config = dict(
    n_layer=16,
    d_model=512,
    n_head=4,
    n_kv_head=1,
    head_dim=128,
    d_mlp=1728,
    vocab_size=16384,
    activation='swiglu',
    norm='rmsnorm',
    norm_place='pre',
    norm_eps=1e-06,
    positions='rope',
    rope_base=40700.0,
    rope_fraction=1.0,
    qk_norm=True,
    attn_scale=0.0936,
    bias='none',
    tie_embeddings='early',
    parallel_block=False,
    extras=['some layers without positions', 'short convolutions', 'capped logits'],
    init='uniform',
    init_std_qkv=0.0294,
    init_std_o=0.0,
    init_std_up=0.0294,
    init_std_down=0.0,
    optimizer='adamw',
    lr=0.00108,
    beta1=0.9,
    beta2=0.98,
    weight_decay=0.12,
    lr_head=0.00846,
    warmup_steps=211,
    schedule='wsd',
    decay_fraction=0.808,
    decay_shape='pow',
    final_lr_fraction=0.05,
    batch_tokens=[65536, 131072, 262144],
    seq_len=2048,
    doc_mask=True,
    train_tokens=1038000000,
    steps=6748,
    dataset='wikipedia_en',
)
Each number is 500 + 50 x the weight over its row's rms, rounded and kept within 0 to 999. Layers, rows and columns count from 0. Numbers have three digits each. The size before them is the row's rms in percent of the matrix's.

# gate: layer 7 MLP gate, 1728x512, rms 0.0602, rows 1474-1540, columns 384-447
# up: layer 7 MLP up, 1728x512, rms 0.0615, rows 1474-1540, columns 384-447
# down: layer 7 MLP down (transposed), 1728x512, rms 0.0597, rows 1474-1539, columns 384-447
gate1474 100:550535539436444465551567525530515517530510507564499549553441470507492550546470568474439493538549439451505599456486528609441567466591433602489528511437566453526475528428529470483462479438572497
up1474 098:571488535548571508446497530529501529424394435473493489460514466500534483405441539521399486551471467537599485453508517442557484524553462532454512503457494533484401437515536525458429418508550541
down1474 100:467476482460503543481446469445569419514489526455552596432441471618511488602506526451558512455573450452509546481494403578520519456437502568493513491571488567465545536551565548512583553583601539
gate1475 103:499548594545536502499481479456528503521555528434428549517431583477499489560585504597653457483467491484441432451521450525511519449514512545572576515532488448636555461587565536459544421482525550
up1475 101:445569567522476477496504485512410651509573452576488556405483508441505531442584444444488513600489465577511468451532506553506540460494500403470499451484455519511554425488547491481493512401546438
down1475 102:449440418435507475479463373694561508509431453439474584544504492548488451466394561478446346480507448479483521586502498527451474513510541522443520473522480482524536451474513575483488484545508476
gate1476 098:419481507496486545549482515503507497553552485536494586644454481467537485411585471461458448620496497563454486498508411507581419400462512490456541516485539504532502517370508494443570551414541500
up1476 097:538544603497494523499515457506448503500466546493497532560583504541518515405488404533408492501444525500502532531501527497455473467483532564422460478523492567488537410492481461477505624489463577
down1476 097:530529483480563480471418549520456468481510497478548488554477458502461489490609426412460469593481390501532458559515466506530435480476504577577502513535529481473517555407442471532511505524591474
gate1477 100:530435587546496469512556420444572438555498548498458453496410544435450589456510530511522457531524540450498491487559478464581430436634504525597497583565479439487478568431452508443449430463541503
up1477 102:446403456535537514455471422496555515483573535475554489447587462493516533473465419432540550562478488521519420475412472536500527596589534540534549579523498406446453518571548557577402491454479535
down1477 102:537537498527452561453577434501474534488557523473461440438428573457566498548447470382411455528564495513487492446511494484518523527490520491476507531513407509487514424613586517527523490476541430
gate1478 100:493375514388480519503496517498548465506497497399500497489513561543591477453508468439512532596493432465433533424533526491440401525483490510567533514463443467506498529409466489503512466490378531
up1478 103:538517463488514523440467507595511500436450437518574471477497407501516457533444544399497534416539625530522526474553556452504536503528457518479569578412424510512463462470527489520494459479468506
down1478 104:486559497547394550566543493537567506514515528489492485506525507490446648554469474548513482417498488472581493555443540494457422397535451495443594408492489368537580437537532490558522551502467522
gate1479 106:548539519543470511522441523499427529540453528390570471570464480439493498482555481442520556497656476513347523488487551512515496440528482439427527527532494490499478501604515486549507511413522470
up1479 105:530413603499544514471381497537528504519480527499547415493493523501544482449526464440490465457529483481521542463545525570562469522489483523561484448479502495520483485432566614481496530474495515
down1479 106:594490435506507506469479501510503498548466523593519475514561471441502559484547440510471492458484486539499537539536544504512647599484484496449519438428533457490556409497498518562551474449486534
gate1480 104:463448530499495433421487425502479470630455516510493472553550457582530503476471504473571498506444563520466506504583482552489440399563574485512495464529467537538535462504476495518413453599553493
up1480 107:470471544529469441457507424570542533546507500568477593483504375558548469539463606528502481444434501522501454497548458538472546536490558595482604497530486499418462470457497532462465542466474456
down1480 105:435485469490484444484608480422477490388423476527443516439497508454487533393578436521548537514522429461547510455534424476562475533547546478507513492563505450492573465512507511596584527571525512
gate1481 106:527517515494489436562489539535516553581439473417433467416519449559487469398440398549530455423478461464421553534585453579478515527417584463504534550506427463507450510500409432411522479426540530
up1481 111:549467495594388491497528539553482603482578450438530540500460561523454527494478567564540486527553483523510535558428485532529484514448493518460515438505449518494523480526564453509490399481514451
down1481 110:509621450455371480587437498528374442513564528538491547439516542550463524549534483416497575525425484355506449592547573510451454520480545544471534516463475485545434481635439450502506486461556457
gate1482 106:426498560522494570495428469430461476540536429494470426541440518500524552446550469550521485482496483517478569514584486542478461469433506401597490444494425456565492509658465490549521503495488414
up1482 103:579556563473510504526487524503479505500539443485486514492482554426495568430532582486523519468472493497534513416577448533432492456483458437488485443490459504488578515457495468461474421421534494
down1482 103:515563421505461434455500503446512555497573516517500503532473403455489497545462505476475391558532561564480584531456492528577429409549432542511517473533495546470552529469454475527513495494521507
gate1483 108:562539473443452452508572511590456536410436468527524507589380529568454488515527500519489508523413472469473469505568476555436502489491547432542459441489479560453532482493414504584502576501410495
up1483 104:520526517534529485489521439520560587532528605607446437525557514536564590536537543527481488551578441509441566393474425485546577513551503557495567467445479407536545510510491460509563514441541471
down1483 104:555508451619537498506532501439470431571500467519506522418476539507510485475469542523454489553536484501584440478530477537491491468449558528534558591549466539571492512454434470476601474543522530
gate1484 096:488453482586542432467536474447624431506488416656511455519425490508445598465458635513539481453453545529446471438484495537501527469573511573560547448455585556497454437491580546431476478500489462
up1484 094:525495465474462509499478413536469549459527445446546513519535489434460516494383419476486448457577397502484452618489566508413475473533555431484403445597413511466574566520521472401538478523443558
down1484 097:557479457518530518461410494398416515463427501532551547523597576489470395563572469484470544511509568544554547535500515516500464558440515479376431542552435524576447527581513557535467486486511493
gate1485 105:492407584465514632509470478497555514521525480542459457492446488464467523396461504477500576414429569485421527487520591544470484471490522555461467440486355455516482494447456523507455555556429422
up1485 106:417557433467476534485528502555592500467479488433414473527536486536448422449495508482498442515509553477604511599501512480470536493505431525538471386390447511450570466475601400531442498475499674
down1485 106:454558504505485485473500520501477524434531556496486423466478497479530464476477481514501450541472435564466499508486573479543519567570510529448521624436587501464454532476519568526445463438539513
gate1486 104:501529481514424440510556516520484503480506391502515449446432491463395532544509452448434494482455434545380573576587486465478453574557442438495424477588466531606563546575477478615483428546432450
up1486 101:483446476483527467438447513439642386512550516461487455525534454541588586509527490425413513473626540444488493552446448467486528520523487515479505505527440496458529529548500438536593469556468547
down1486 101:517553578548565557509554522578599533517450456486468583493561499409552435490533534548523462561526519572448427616435551473572565548466541501620413492447502524433454484607536509407576541496386512
gate1487 102:494427516518485490443455525534432520503566463536482579414430509571524435457473586455482497511502580554471515512523454448509497457580528509512491413508565414624568502480542451566455545565575492
up1487 098:521502544574546500497548546495470584456541506540507557555506483443515484468533572580531543536510508442472545445389536441491518528404569465501565468455542462484390463483502511587454488415447502
down1487 100:498549546474484447473484382508532401573355532484498485488511524491533461451470579437492360593495499491484488495510549547591478544540418482609464539527549545437530484540495494513541530469536467
gate1488 101:537509481488473564574537554497487507415464528542488358491540465421459492406559453451494436494496543487478446500477518510540520375445601428491545554502484519488452422550521476555501462505545528
up1488 099:444544516525511468569457497525523506453488609479537451397516545535445508571526391513511468566501531511516373556472486465493544514443375571445523518455521570492450373571537487557472551486430551
down1488 101:500517431610506546434654505506592620566560396461458484510511522400538461467495597420517505451562484442513566485519485455486532508541485487486529573512525469554570562474478404608569522577493598
gate1489 100:608424462529570478601449533533554440464449476537417589503485486450478480463434569448574442471394570475530462520435548414484475532543456531504502541542629565585469525498498485479611551553488504
up1489 100:414435500460502420516526472471547556437469444382504614487509489432471485459511544520549556544396510430581443575560543621543524559498516512484399483470389624487598503546521515539450529503459472
down1489 099:549558503490538484445417459540469534450590491455402510431437495457443509540437545469484561490450516487413492457524533510482632436476434511534397604546482519436437427435490526468552417435453552
gate1490 101:484487536520591523488487509429473422587499443554455501525421501525548577501460525491559512485538542450526565392549526488498509486427511511488522530518476474613496396551486486503485511448567497
up1490 101:452443555506542512549440482460569502556466524518486526505436426541519371477461509449526473557524596474445469461465524558514535463454505519511515450573526394463543472459484512462407515532525616
down1490 102:508456503560489474501467548509549621513461501524606524558437500572449543465569436536476472538447503565493546560456484436458573564549517469485444578452438576544547515507551458554559584407480506
gate1491 099:495529536491496484551572523499459475530475524465429529565527508517557495444481515525384470483442512530512459475535515540484546531525496516463468527471532521484502489469503515526498495502489518
up1491 104:545502484463439465503555531600546464533440528481509641587551527512417506576541501504426546532492435508400502473535569488450443484543572533536527464412498564553512543491489432435458439577538560
down1491 102:554548454496486485445464462592534533510511514447468556547562412517484422514461461575450461483470502463410529450551512542487455481547539522489558428474494492588548413557568534426500490509468493
gate1492 099:501476537463605611531519475501514496484349452476523566461490492494508574521503466476449511484464498462526532516521440513478454513539439441514481542423600539477551488494527482446484556472431468
up1492 101:479491579518481500548469447541516467587471559475552499587538543549564617496511514452459442460537419486473568454403503549481447631522579504520510451490528371528500476571523500583446552602415519
down1492 101:526555455450530530474396454514469490491479502451438587482528572399395501476511465508504480497507474561481437463450522533471578540563517562458418498510507502562588536500474405506559416587369599
gate1493 101:461475478494552492601560487444490475480466514505526520512515521496501462546600448407470570589469512458462476449642573596459437595545588567515455579565373564563450452505566446556521485532503551
up1493 102:498541543415543531468426579491619430496457464533503561429460449587489504533502552590494537587532501502460573450465485487560523486543468481447552490433489552449610477452526443477516461469646615
down1493 103:445539468436519525457450449477365463520525526470470549511501583523550511517515558495530423477576532473458451557474410580471469478522470403552463533511523453538529463539558537567560485447536481
gate1494 103:531549420595392427583557476379525484468433461498484488427484459380529436478485449430565482542492557421427530555508619557420498499444462410516465485512413506498411539545415504494430547496514419
up1494 103:506434524498601552502552561533465452528522569423579468420617472564535452500488458543482569446486494513517486479493474349447417494534473509462400507552519541541477436586527502538449589556493546
down1494 102:478539518490480545519396508545509497523552468421564528421504447477583571520648490502528451403499418521496463587505486425481575473490455481502529579530569488549502411427472516462502462526510527
gate1495 099:499508565423463430491511506512510521489480436499415497464420487537489462455514513519538461449432431373517480578476434563478474548522489520606534348556398554458417467522387529489475430502543565
up1495 099:535512515525483500407557488350514566514446435478472530492536460502554403443558524497473443450595566435474491533547498506503492540625491527445591446535562435472537386551528539539574389567496483
down1495 099:548458483533508473587499607483506573388500545463491529431550493570450491563464515464450520523574397475601511468429476543401508495473538487464401471517485499534563519472438390641545537538499511
gate1496 099:542465511470522485481582450497400526483390518542512533554431426402524543471523409563591522558502557508517573517497546545513516503465574473467459461505501495632516539530530496446471483546487507
up1496 101:579535411516450565551497508487500538571563527587637531520454493512422536469527365487502509423471516516453495461531549446482483492512522556539494437539474406494517541495511450479526552597582427
down1496 101:422514454460469463489495458396505541541495500529496454467456455487498489455499527543581488384544489474587483554608480501468496524449473526452478499555512561422460546505483577555529498522458537
gate1497 100:566590537435581549541503543464417523529463497457595449532512480552518553498495482492486450532523508484431532431511556536538457486599537521563355491492666490532523497476471461523516414492533500
up1497 105:476464430507528501456470502526477467489449451494465423540483502406543503569455426415520559510490561494456564575454444432461543483421465501492509501470503624504565445517541564577498415564535508
down1497 104:430525489433451554497455588546465475433507492525541486555523558468527450439441464422523533498551581415539475531484462483428539393568500458514552445529510477554548540548536447470499524575561579
gate1498 099:627614598543491416544554592402484528475556479477513563541539474441525498498429526581458522490498499547413584589438489501504523492545547523411445466529537454446454444479487508478527450436537482
up1498 103:575505596429548460565440451562390457542426513479487396538467505452547568554416593598541524427526514514447500468537544450495509485551497421483497452459549473540411472481434501481458454514371440
down1498 100:548472529542432484516530529429410429534573455416526505604438608445555539535458577517479475545479458518519470434349485497436512465514474502504506485496458494525505496541552571497542520534441526
gate1499 096:398569506502528438475596435376416564533550501533531548497457507441565531531499526495507538499522509441568422480573402555472451541446450514516469501512528504504401454441509471499490503504523602
up1499 098:478571547510400564504505519537527514552445449458499546615548504518440464566443464449480444523635551478433555593511485467510441536500519574480540519455481496433486466404482491479444535504527540
down1499 098:580458465521526611453477529456587475439563503503505451521484425459485521398510568421463472535468501464454439492492562509594564504480473465520496523513530472537557608546508484463400480532514517
gate1500 101:568568601444537463461584522510561544537539542539528450557483483469479510464508503462512507453494414499471481467475491456434376473501453454472458445491531441490613571486531453449385524562564491
up1500 098:490459577524492432454568568514438590490508495524470477626557479523523500470434468475450503445553477546414495433425488555471546462425576429591538560524480483535402490415541595328541478443574515
down1500 098:551489415500465499494448518510447533558487576559585457505456536564483445454452429442462478572439468478571551590535478570421539506512456546485615477547492511606484504555542426549598447534432493
gate1501 100:558464481326489498490538509386549540397525554535510504564515543484514433527494516447524445474538462446441458539520524491493502524525491498522547335472433542480496533549517557505526506580533518
up1501 106:571591489443547407506507509497550474534509467567411535409579509537471479557520470490479476452535550508480520486487506537499486485573546489459440448508515484507387504523367501574500474569533467
down1501 104:544548542487425446511526472488494502486436557493429549486521452560490488480489609546595445483461467623461505552570538499560565543561547444361593502482507510458523453518582513515536445580485454
gate1502 100:497461536498404593510473505497516461502476497481478469475513576445525512521444498524571532426567553455543470443525590441557483492424558440577452465463619558463474499548440478499593429469477544
up1502 101:449542575417502445464489498464506487489470532541503603488532441525557488464524481575496509468446464491480481420448492448536516505520568531486577560557523495562455484450476536452562572516534496
down1502 102:481485419481509457518470532422456646475551524514496484426469454398434576529443525491539539488515520512546561454458505504494486477468470486454562434515505486540468496508524425409497429530413449
gate1503 099:584450509545536532504479525487507527522505443497434484486486476440455516515521461560531452544529478521445613532524480490477553542543515445582484456581400415533445552459452503498420487545492356
up1503 098:490576457482507399415543499450462436545483439504565604515515408507481487539558620446360556528508502553513583538518560476449382555479513578583431455489521500406421499509476426530597500532548516
down1503 098:527473495469464507577536434555452546433510507492565498429487467451455535546488523529531548478565498501551543556571522504554555435405522572586597451493457487492514541551342497608530494499474417
gate1504 095:500416453488602511479468480532501400469509517485482594485497458521564554503473556437565530401437507444530488500429468484533499415536504445472437416538496484533585635521490452515514574604572546
up1504 101:574518423552468471546573481471481564427456349558474515408542442512522431439499477447459509448502508464542477566493450562545552517578494517485525488507437413483604535481554483582486528473521467
down1504 101:495531469471446562502549493495422499497478567504441501476614521474432524438486533633627465538567483440624387474571494576437592562473540467494534487456515485504511490462554478512495539482514557
gate1505 093:444482466488498496444503505363501420485545409499473548504413479483501598582506443473470572504574488478458522509482495557475511580492566448520548539505533371515559539473528560561489505479466564
up1505 090:506411538400485459447493515530485395426497440596466545540532535588473569457444486546496482543539590512385471458519411508460470448466526589417445552434556431459468502535445482464492458524546467
down1505 091:466415387552445515526506473524420544401474561492527460492499474517481475479510628469518427505475531563517514436486523603582436477557491561574575532544536460535533331455515445513506550627494484
gate1506 097:467475477553517510570543493617511514429467448478513530609517551483513540491501442453527491535539583481470516509574462544555538539393481502470496472493564488545366547468435493622455418538465480
up1506 100:499579491423525509468481555437463615450491401527472519566521472451501439612479452553517518577484409461498480464526485556469400539500455481552491569562465408380576492427490489497480498438500566
down1506 100:466500463452519533472427520474567475512438462517497515485585516526585463586568544488423466470496532437509526453558514424549555464546493435545473490463381496527499503421478574502553542492480519
gate1507 099:468500432447522545531429507546498544505571513433479607514518472565533469534454387469627485453501411569564512425622483429488498512448511417589494573422560448523458570409428535633619474547483438
up1507 097:472482514506560532498517605518513530407514478497492436412554463542502460488444532434506499470480495520509477584539472457537563562579621440599555517546495537574582539512445491450471589531493436
down1507 097:488582547552426513509457477461521541460478455489592510478542425467530531525441444485556505531517486513530384409520487547527467473486389524479516440506474484428454506478587552551525431484494508
gate1508 089:489582505528474572539521523552469488492493509502474527523485508447520574538365470503525487483503499468540509450552480465569438524560508508514513576487549505464505372481532546564483536473488473
up1508 088:543490480484478533459425564523481514420418559451474515484511536510555556570407478489536411539433401472573551522506448527492492482557495424490497505418358419625428547500581434405514426520485415
down1508 090:441567565581536538531484548468527515589665493519491494517511527485409451491488482449477592476515538506442486463467524504439445455467451537525540530590542540456543554598490496563459544466482488
gate1509 101:546498523474471484525596516546484545536422564542523424564526547482437553467575418513416483568418425487525485630464466590444477469485447406489494455495410451600483495359601501534547494481483531
up1509 105:506460437544479547502442468406586452500477566555605485555474550469521547509580443440496504518575509454389509459477480549570567515484415461509584521495501488495465509536438509448546460533559448
down1509 105:541438493453542543580531446443463472450542559539512491383484550566515525526499535511476523481519460571486610438526542546434520478494488489538478590464494517495562567483485502445512540558472513
gate1510 099:587541667520474509503449538518564518494516458483555427595470473493449488554567480527482464505491498497499504518478425472502487502450463523520370523471449548514415477523524439517500447486531508
up1510 101:514507607521455440553443551466488485560550505471470452493495474577626564501479476523470467436493517514514507585428525469523536505464517522431469438515537404487521492557566421439471492536431376
down1510 101:538485520452565478429509532562604542456488492570490593483440528441522454575484405460550464565525476461425472515584481477479512485441487395572460454536528660472431460531472499538477463589506524
gate1511 096:473439460485556523544481468453527510568535479405538509502524468472529518459493505455599487445578468562553450498544497558410443609487493461563573611440590547550486528602570359475507546556505407
up1511 093:452574520445472443464565437465480429531529535551518469498432578474570522519495522424549471488543555508529487520559480396488498453471486458509527494520558547547577458551448504435519641520534503
down1511 093:531514491478455499504470498412405564472481435450608484646483459554566474524461542512424508570549509612466489491459555529516547415473472477532561566411462522520439505433482491538450492518432582
gate1512 097:603541504566585485531482471489477432467579517572537543448508492503461529525580451601473504593527533483409451501564489464527493476490513446465550462473551502597479558492417529550536587504451468
up1512 103:456540560563516370487508549479444500509539455501565567486527564542494411514549360493463506517550525488454483577509600543497498620452507478480519501539372485452609593561505477530469519562467556
down1512 101:419491504509510564470523508510530421554543455505483500641509464515505480464469461432454494520529514527547536610502437540536483464461451531435414501515496508499501470561489530463516535425528596
gate1513 098:529530561446512460507538465519422494533478473467540532567515553546464519495504521584507521498553431527440574509538517477509541420483532518422519537428563551553511475502445502553456514480493450
up1513 103:494552448476492543479530522442561456514524453435493503548553603516513510526450483514489457422510448512470549570534513619473479532520454600495537471473508468434423479506457478441456428507536489
down1513 102:519504585466503591521504467555472616483396553540442477520476503528474508456483571483448472523450553600489499574433517420482549472526541500523477427558498567467416490505632498536462528429562434
gate1514 100:416454471552607474462487510444480528509581473591501438454399485523506538528470515527539566528444466506461499587522494428472539553394588455523442483585547497555518508491469464559507563524492518
up1514 098:444516424502491381512516500549519508495459497485517451506495561501545516471495516384455552524555424502555563456450544523445462492408502483523500486528551547533531591419504443553538569515520500
down1514 096:510495446617372422621491478517542502427518432525501487472482485494472483505475576456522493468393426503484443531468532423585522550498574517425516520456546527474462592476453498537439552560548379
gate1515 101:529496545476488626510557503514530435564459479527419457470486462482500511436459590460492396533530453501560515508613512500467480505436527492524402560487514582565567488533520428469519456492461502
up1515 103:574456406549447524445563494476532437542566507512604436460444510489468462489409423505502493468479580512514556532514535551457561577512476510528499456371513444458552463519494493472460590567516429
down1515 103:444490428662500403539493464542529465513568618428540553562474549569548486419424471384501497614445468537509476547565405522511614545526543424458514558461482445501549564546538496516551433500446511
gate1516 098:587517538578438519462513551517524584522502358525515495472471412465516455410506522562452336554475504514516453496561604500492510487511555529423525537485611533557466530507558543444525484493563542
up1516 096:476587475480476568438442562395490459483442540523379515412489530423549440488515457570447507429433466552568488507517539497450539495490491500365533497368492342508572512411418523529501528448583501
down1516 097:469487450516484434434404553433509471456572466504439583560590541554550521425435477487469583550571463468490471466550492536411446511517453535485484524469480626532422519462386498450460616469376524
gate1517 102:486539564489524493467523450483499500583500455481510546443450506406404521524508402501495486461487564478513546530493661575489475533470435546523504510580472435538535471532565447445481462383509463
up1517 104:485508602418440457518516528493498368478440443404422477579428466426487490522457485497546475439565533470490470520544572464530451551525474556503537486455411615509553617412556454491441510480583469
down1517 104:454449470450534530462525550517589503524528508475558500466463483497466526528502505553625478554455601557484495457532538517534417425561485485517576470460449493527458444544555485519462458459483537
gate1518 100:440387484522496500442484515557490492516447477503459491482542514586491539466567530452463455519451445483426517460395472482455551496492523464432415518452480463515462470463505606575460506450569425
up1518 099:547610497416585450518555441436553534513486412453454492528522421565525429536457507457487530449517467474504452534521533550432559444487527516441489504546473478509490529468537512529563473512476566
down1518 100:470488491461482465507609550491545453470523524524492482482605552563520533586519471579451578490600513544554470548567437524516393485544543434544537442435480448490544555388581486563486456438500501
gate1519 100:573481507447481494428485523533458511422462523465453460506544423515517510455519601528597474467436577432499540494476464516432410429514502449495549589466484538453426351490401558465585508514531504
up1519 097:550475524475483551507491516443528525500567507574526470432444408459447432457416503512490424578488593473466528521530545430426466495530437470374488486465461602464556480491452448554443450479517503
down1519 099:490502531543544515589456526580488517509523526496486522549543527423546477536557485490461528458482558512570493552491551523513578547501400504407549456525511432432593534540560466508556434468462534
gate1520 102:512505425498486594529564449475519509536438500551487489478446498592511532474611541558492434458419490463413523562517488597538503458505392513502455637486403533487606497503424488491482413508590495
up1520 103:492456482455512488485435582541514499550470497521448513418582497466425572483510448543583450536413501507464470432481493535556449524622568484441534537516519503448489525439521452496487500479494495
down1520 104:516586518488389462491501526477410461442472482478397496496458513566471497487491434508444574569503476578557476421562526446531521538419497529484471454443510395439418494492590564422531517490501563
gate1521 097:500499437499505578535569515468552600532515446478522424491436559468508620491519549376424489546508602440544493437553543466518431484533522503463436613516483501429530548571494482552454510534453514
up1521 098:487470466600473444465495547477487508525516552473437551533456463449536478428401467553508452508503531522490567527491378452495568460512511544469476541540471513517490509536444470478480429528579456
down1521 099:513448446579568489477410474498458529543540523556696543540559542545396513509519581405483472471500490438508426580533520472482525502439455489506436525505559452575536563525454553518442478546581509
gate1522 101:535551572518507577493491446517484464542399401578480522401448484514495537500468430524605442431556583434413437426499545553595567545412413616423560495529439533491515472470436449561505447501459531
up1522 103:462478442487451551447532485358524501486505498434442466481534573520425444411517551467514537440452520563496593556502480567522539429533588483439515517437434404433475449590448566571522480484511467
down1522 103:508500477513538509462536527479574498496522511500471463551518519451455516514455508521493572546389541420542462526594556501494487512492455491526457552460465502534554493598487443538490617470446479
gate1523 096:437498577615579527456473520577490485538560524504536543481487579550556525437538494520458467511567490549483516558430470497478547537463502479538482543484488500550532526419469496509437422429396405
up1523 094:416414483499467449471496486514501557510502578503538494449433484565483442503498531492516522506500469473535489497466425488415607495394446520505451576535599442475484507479562456460479439502476587
down1523 096:569494432490537541446480457474537481462527592494482589413479521482534586473468521541474506451467483546560404571520438500385425582552507521553441518466446466510558560475488532445472512421481542
gate1524 102:515497585490453504516522506476526515502513521441558509572417519480465517484607549484542458486463588484488532529582492525510514531487425537408465427456402539543453578460512561513435359555536534
up1524 102:587410463503559596546521522550453534599489612525373532440498431491535493489483479540477499487527506509498509516591418477534575534500610582590483458471570501480489504474511471556464540535578477
down1524 103:558400445534483559526440504463514502534496490492617409454461512545488481499552443509541443545509506433533574360464461569537527475587466579419582530510490552482431524449486493354455485556541507
gate1525 104:537476544527553540474428515467487498557507457499492531514486596540553531545501519583574502564468522525481469611532422557440490437448541485511459439425490497520487537443446487481479430443505487
up1525 101:554541498525368573489490461565425443567417399557450482545573479501549555439559422647635489447520438538570520414438401461567445437508491498560483552519386524493535486445492494437601584532419500
down1525 103:462499505533473414444477514378525550479504554482503414619570521396540497470528644484420445531516552547606531558427541565528457505564455500536466480465498536506496458513354512496468419462499483
gate1526 103:534501504555493484588486437508617460595576439508420506578521480451590538403564478400583481588517526452546489506479554582472515398553561467479598539489534545599469518478449511499434481512446456
up1526 100:505483467459515478463544442542475572544515583517505439549496494470518483589397469425613626503508564566573488450653579520588403540516390505506503472401639567554498521527492349542472440536474543
down1526 101:605477463512455548537463551465511440594471457463527533545482551556620570394617495504474523536577405442489578482483441492534481515502533530424519510519507426544536470463470455527498497440461589
gate1527 094:497470529530463513479494510522478398441446460508535473519488518528505544440513522485460368542347454538457411507452439488439540637419502482482470502499446523439507458493641500540498436481583563
up1527 097:497613522477442479536553646479574485501484563418451444483529487448407400617415486505555562556462505467514567469391538486424465539472421561512460398475519433511507539391541487610562544562525603
down1527 096:510515547558539473553557504487609483581581488586492524530671489497461516547490477516444424539577462508470535488546448473468424449495569558449493544445440457568585504472466426487527460499477509
gate1528 108:542545525451476491467526586463509432512447501616560584528542496424580486558549471487500432580471548522550538520514537505488531458560530491520508480426486531539534439497449461545498531484543525
up1528 105:411519507502617399484559516382584443550528474501416601491453529559512587476585495530476488556556481492427459541468566501533469554509581536516449509519495555532532434434454464534534525466441525
down1528 099:536532544459490489528397594563555563431429554534518515512493515480540400528541453497497469481424533586563506567481572490524417543523548436483572595495566534555470467526519536536472513428428436
gate1529 104:514508596459573481528530559489491447561579487557527502408422421455519443471576582410532368496464522474542534460578448412480484446515418549564573528548497497530406482492621484506547550490421515
up1529 101:512519490604501502506486484564526452546570479481424474563523501463639546492459603513509510560517496452403451440631396501495522461552463548470493520580467590529564519455437566517518444413498454
down1529 100:506517488478458540520535460472521603331501530482440394521591514512520547475417442492493574548486500564379421499466583569494568511506499401498507436368456489527537622451374522565470458458521432
gate1530 103:539524527447518538591594468465472493518459416559446454543516425440510460542405464472468543450577529505504517556546545445484446518525499530470552498479614505506525554592450530576498524414409463
up1530 102:599457483499490460449428539515492546527471505500552564534504572489470575484472457506568435422599524535463501445476487591471524401466524511486520506567475524486515465545429547519562488443523468
down1530 101:512436440473485463513434536436579423574587507577442503475532477489483488543467470624424522443555542537467596547470492417543475596473478482485521589564447503567535467512550550504485535495440459
gate1531 096:520487486409492619509538408505444440523432484540517523530463602528518499499586481624501393560430530435449498583537510499494475492480587480449559504620548514567484524440480526569498482508540355
up1531 098:516464525487435522489526504569563503490489444517490536535462456425503491513443569544534608503452574464429529471459479486473538477500440437529540474583548504535464526397489549492489535449475441
down1531 098:588490548464506406458473579454486537491450453466422555471434489550510545464540531530494494527518472511408493514481512439419525529508518409536498458378456525411448500532446561424457422458575471
gate1532 102:488491613562529510411488531503481483471512506515395574471472633633542539511532496536577515502524484485423486455559508471479589560403625466440606569551474520493487447559476593570556448490555533
up1532 101:509438520468428403542475578493505504499512420561461492533492497511500473476512451567582461468454454463458498508552530459428476531442548474503413546489485457464514522514485482411476521603445497
down1532 102:513566598448455543407459559468462483496500540500471648455589470489505559416422456466407499534539463395521472497433549525561571524422463558491547571554596488504486484538558544491485533483484496
gate1533 102:540508505514605507539611480531533496520523497513490503414483476453496542448413571460466488552494572454538517474576658386431443549546585434485475621532584547522509514563474519522519499566505528
up1533 101:487499504493520528495358507536497544586654472568443438468385482420490471578520457451413497506373450428494487565517489483615494495454421497520383464558592449497465453443567466537560402493572501
down1533 103:460470569517532540517494468489509570485527495451507376430518609471458542545643447416454477422373507538504556479446428462499452471473469518498536630504464450510512461406593462517429533410538455
gate1534 101:482453496485397568585533544559547486574541480541474474493422551426489465519517535545516448490491460462525470492563583537466555489562560487468507519529428471612445418493481422479482561473474471
up1534 105:568535535474465451586438545492511601568533552522536466569578458494514485517371412535478468531492424475543579528554571501516448448492523531411473549402497507441491455487456497582541604449516432
down1534 105:501538567457427429386456499559555514501414500453513461560625532495504424535520540506424425486449507562485470452454444548465468501562423581511462508475562500519512531582468573499572543481508501
gate1535 103:521477506497526465520441504418522492490493499570506463509424528602485511507542469497470486584529471487425543432451535579527533485592540444520577498498459489515489478398465416426515451483479428
up1535 102:570545509452469562539446513521538519450482472464562537547454483586571466501563479526564488405471505501495560492625544520514551622407607440553454433570503528496397471523540532504498505546436515
down1535 102:428560535580482529438410513470569433396539473424548518483553516454400502438561505586530574473562483425519488565512516447447451558546505459454461537420519473505469548474449529606530493544524462
gate1536 104:475497621485545562491445478546511413458421541517378450438525599529513509460534453516488477462502515542511484476518517476488486474498530482452524488566528478536426424453515396541553531477489515
up1536 103:495577496445437583555500431643492619528503514554505508561546448541446577439491561521511452395460510474543548558517506496493577469447502503536468552426491421493517578436472511567595450444482494
down1536 103:573461545531481535464525515425484566499539519521459561491445441448428508479502439443429495571466489560420486633513474546445414530434447580512488428478498541413531573457452497550495453497447466
gate1537 102:466444586476534521442458488530464455513491353496590527522462491483553457528460442424499372436554583470536434477606557498426585508490440561431607472510485446602437483493496448599519434429512513
up1537 104:508522548511503570538527575467440499465552485514537560412567513575494555494460503576501573527401496535480546489525512519552430503606502513443439445532438550434516491484510519535432533501504456
down1537 103:421491535540539495475501509506543439512456427507564530489410499581518541527515590522483426500557469447481458566482579448356539542518482507532560499474490400551519432457473518471542481442442629
gate1538 099:449510480496480498479468491505507503427486506430510558483541475536593481468540447407595463506528408467504468490486510520437481556512494566430548512553509507439553436520468507549557601377582495
up1538 098:490450424522428585459487434470545511543573569483512394558588545513428496526549517497451507572410501477481520483488519584537546518531576503475589514450514436532598442467511481407508507594493491
down1538 100:453485566469494553531497517531483496579510477495480500503444426505494539602430510481469446538456527503509497550488509502571519431522544524550495565545472561588457490517554545496482527534401456
gate1539 099:487499457543506558543581590497484343573441530466481515554489461550537498539496509579494469534446491399553517495489528508628501550491478594556486507416545518477486486530464375536567512415468501
up1539 095:526450465552509491554559470480452476506493460589567515552403556479505520496611516523497559565413562552505561525514542497518506462467522439552458584401460458541489415516450400504502546522522528
down1539 096:529488460455542426511533550472498486498432530496427492531468471523439476525442542549570428446538428518498398506475446486517451509521511547614525506518512495479538495549518572548422406467422520
gate1540 098:500435492466492481467546589416481556506576443441506470499430537502568530445561514502515440501513495515448533563517559562511529484518541593525566498459493515501550513461575526519501492440517357
up1540 099:495413463575440485480518435555547398440532514485492518505532438621438435502515513520520486474469439528468467516535523413521447510456516409528515505466498521512401446539443456568520566550465504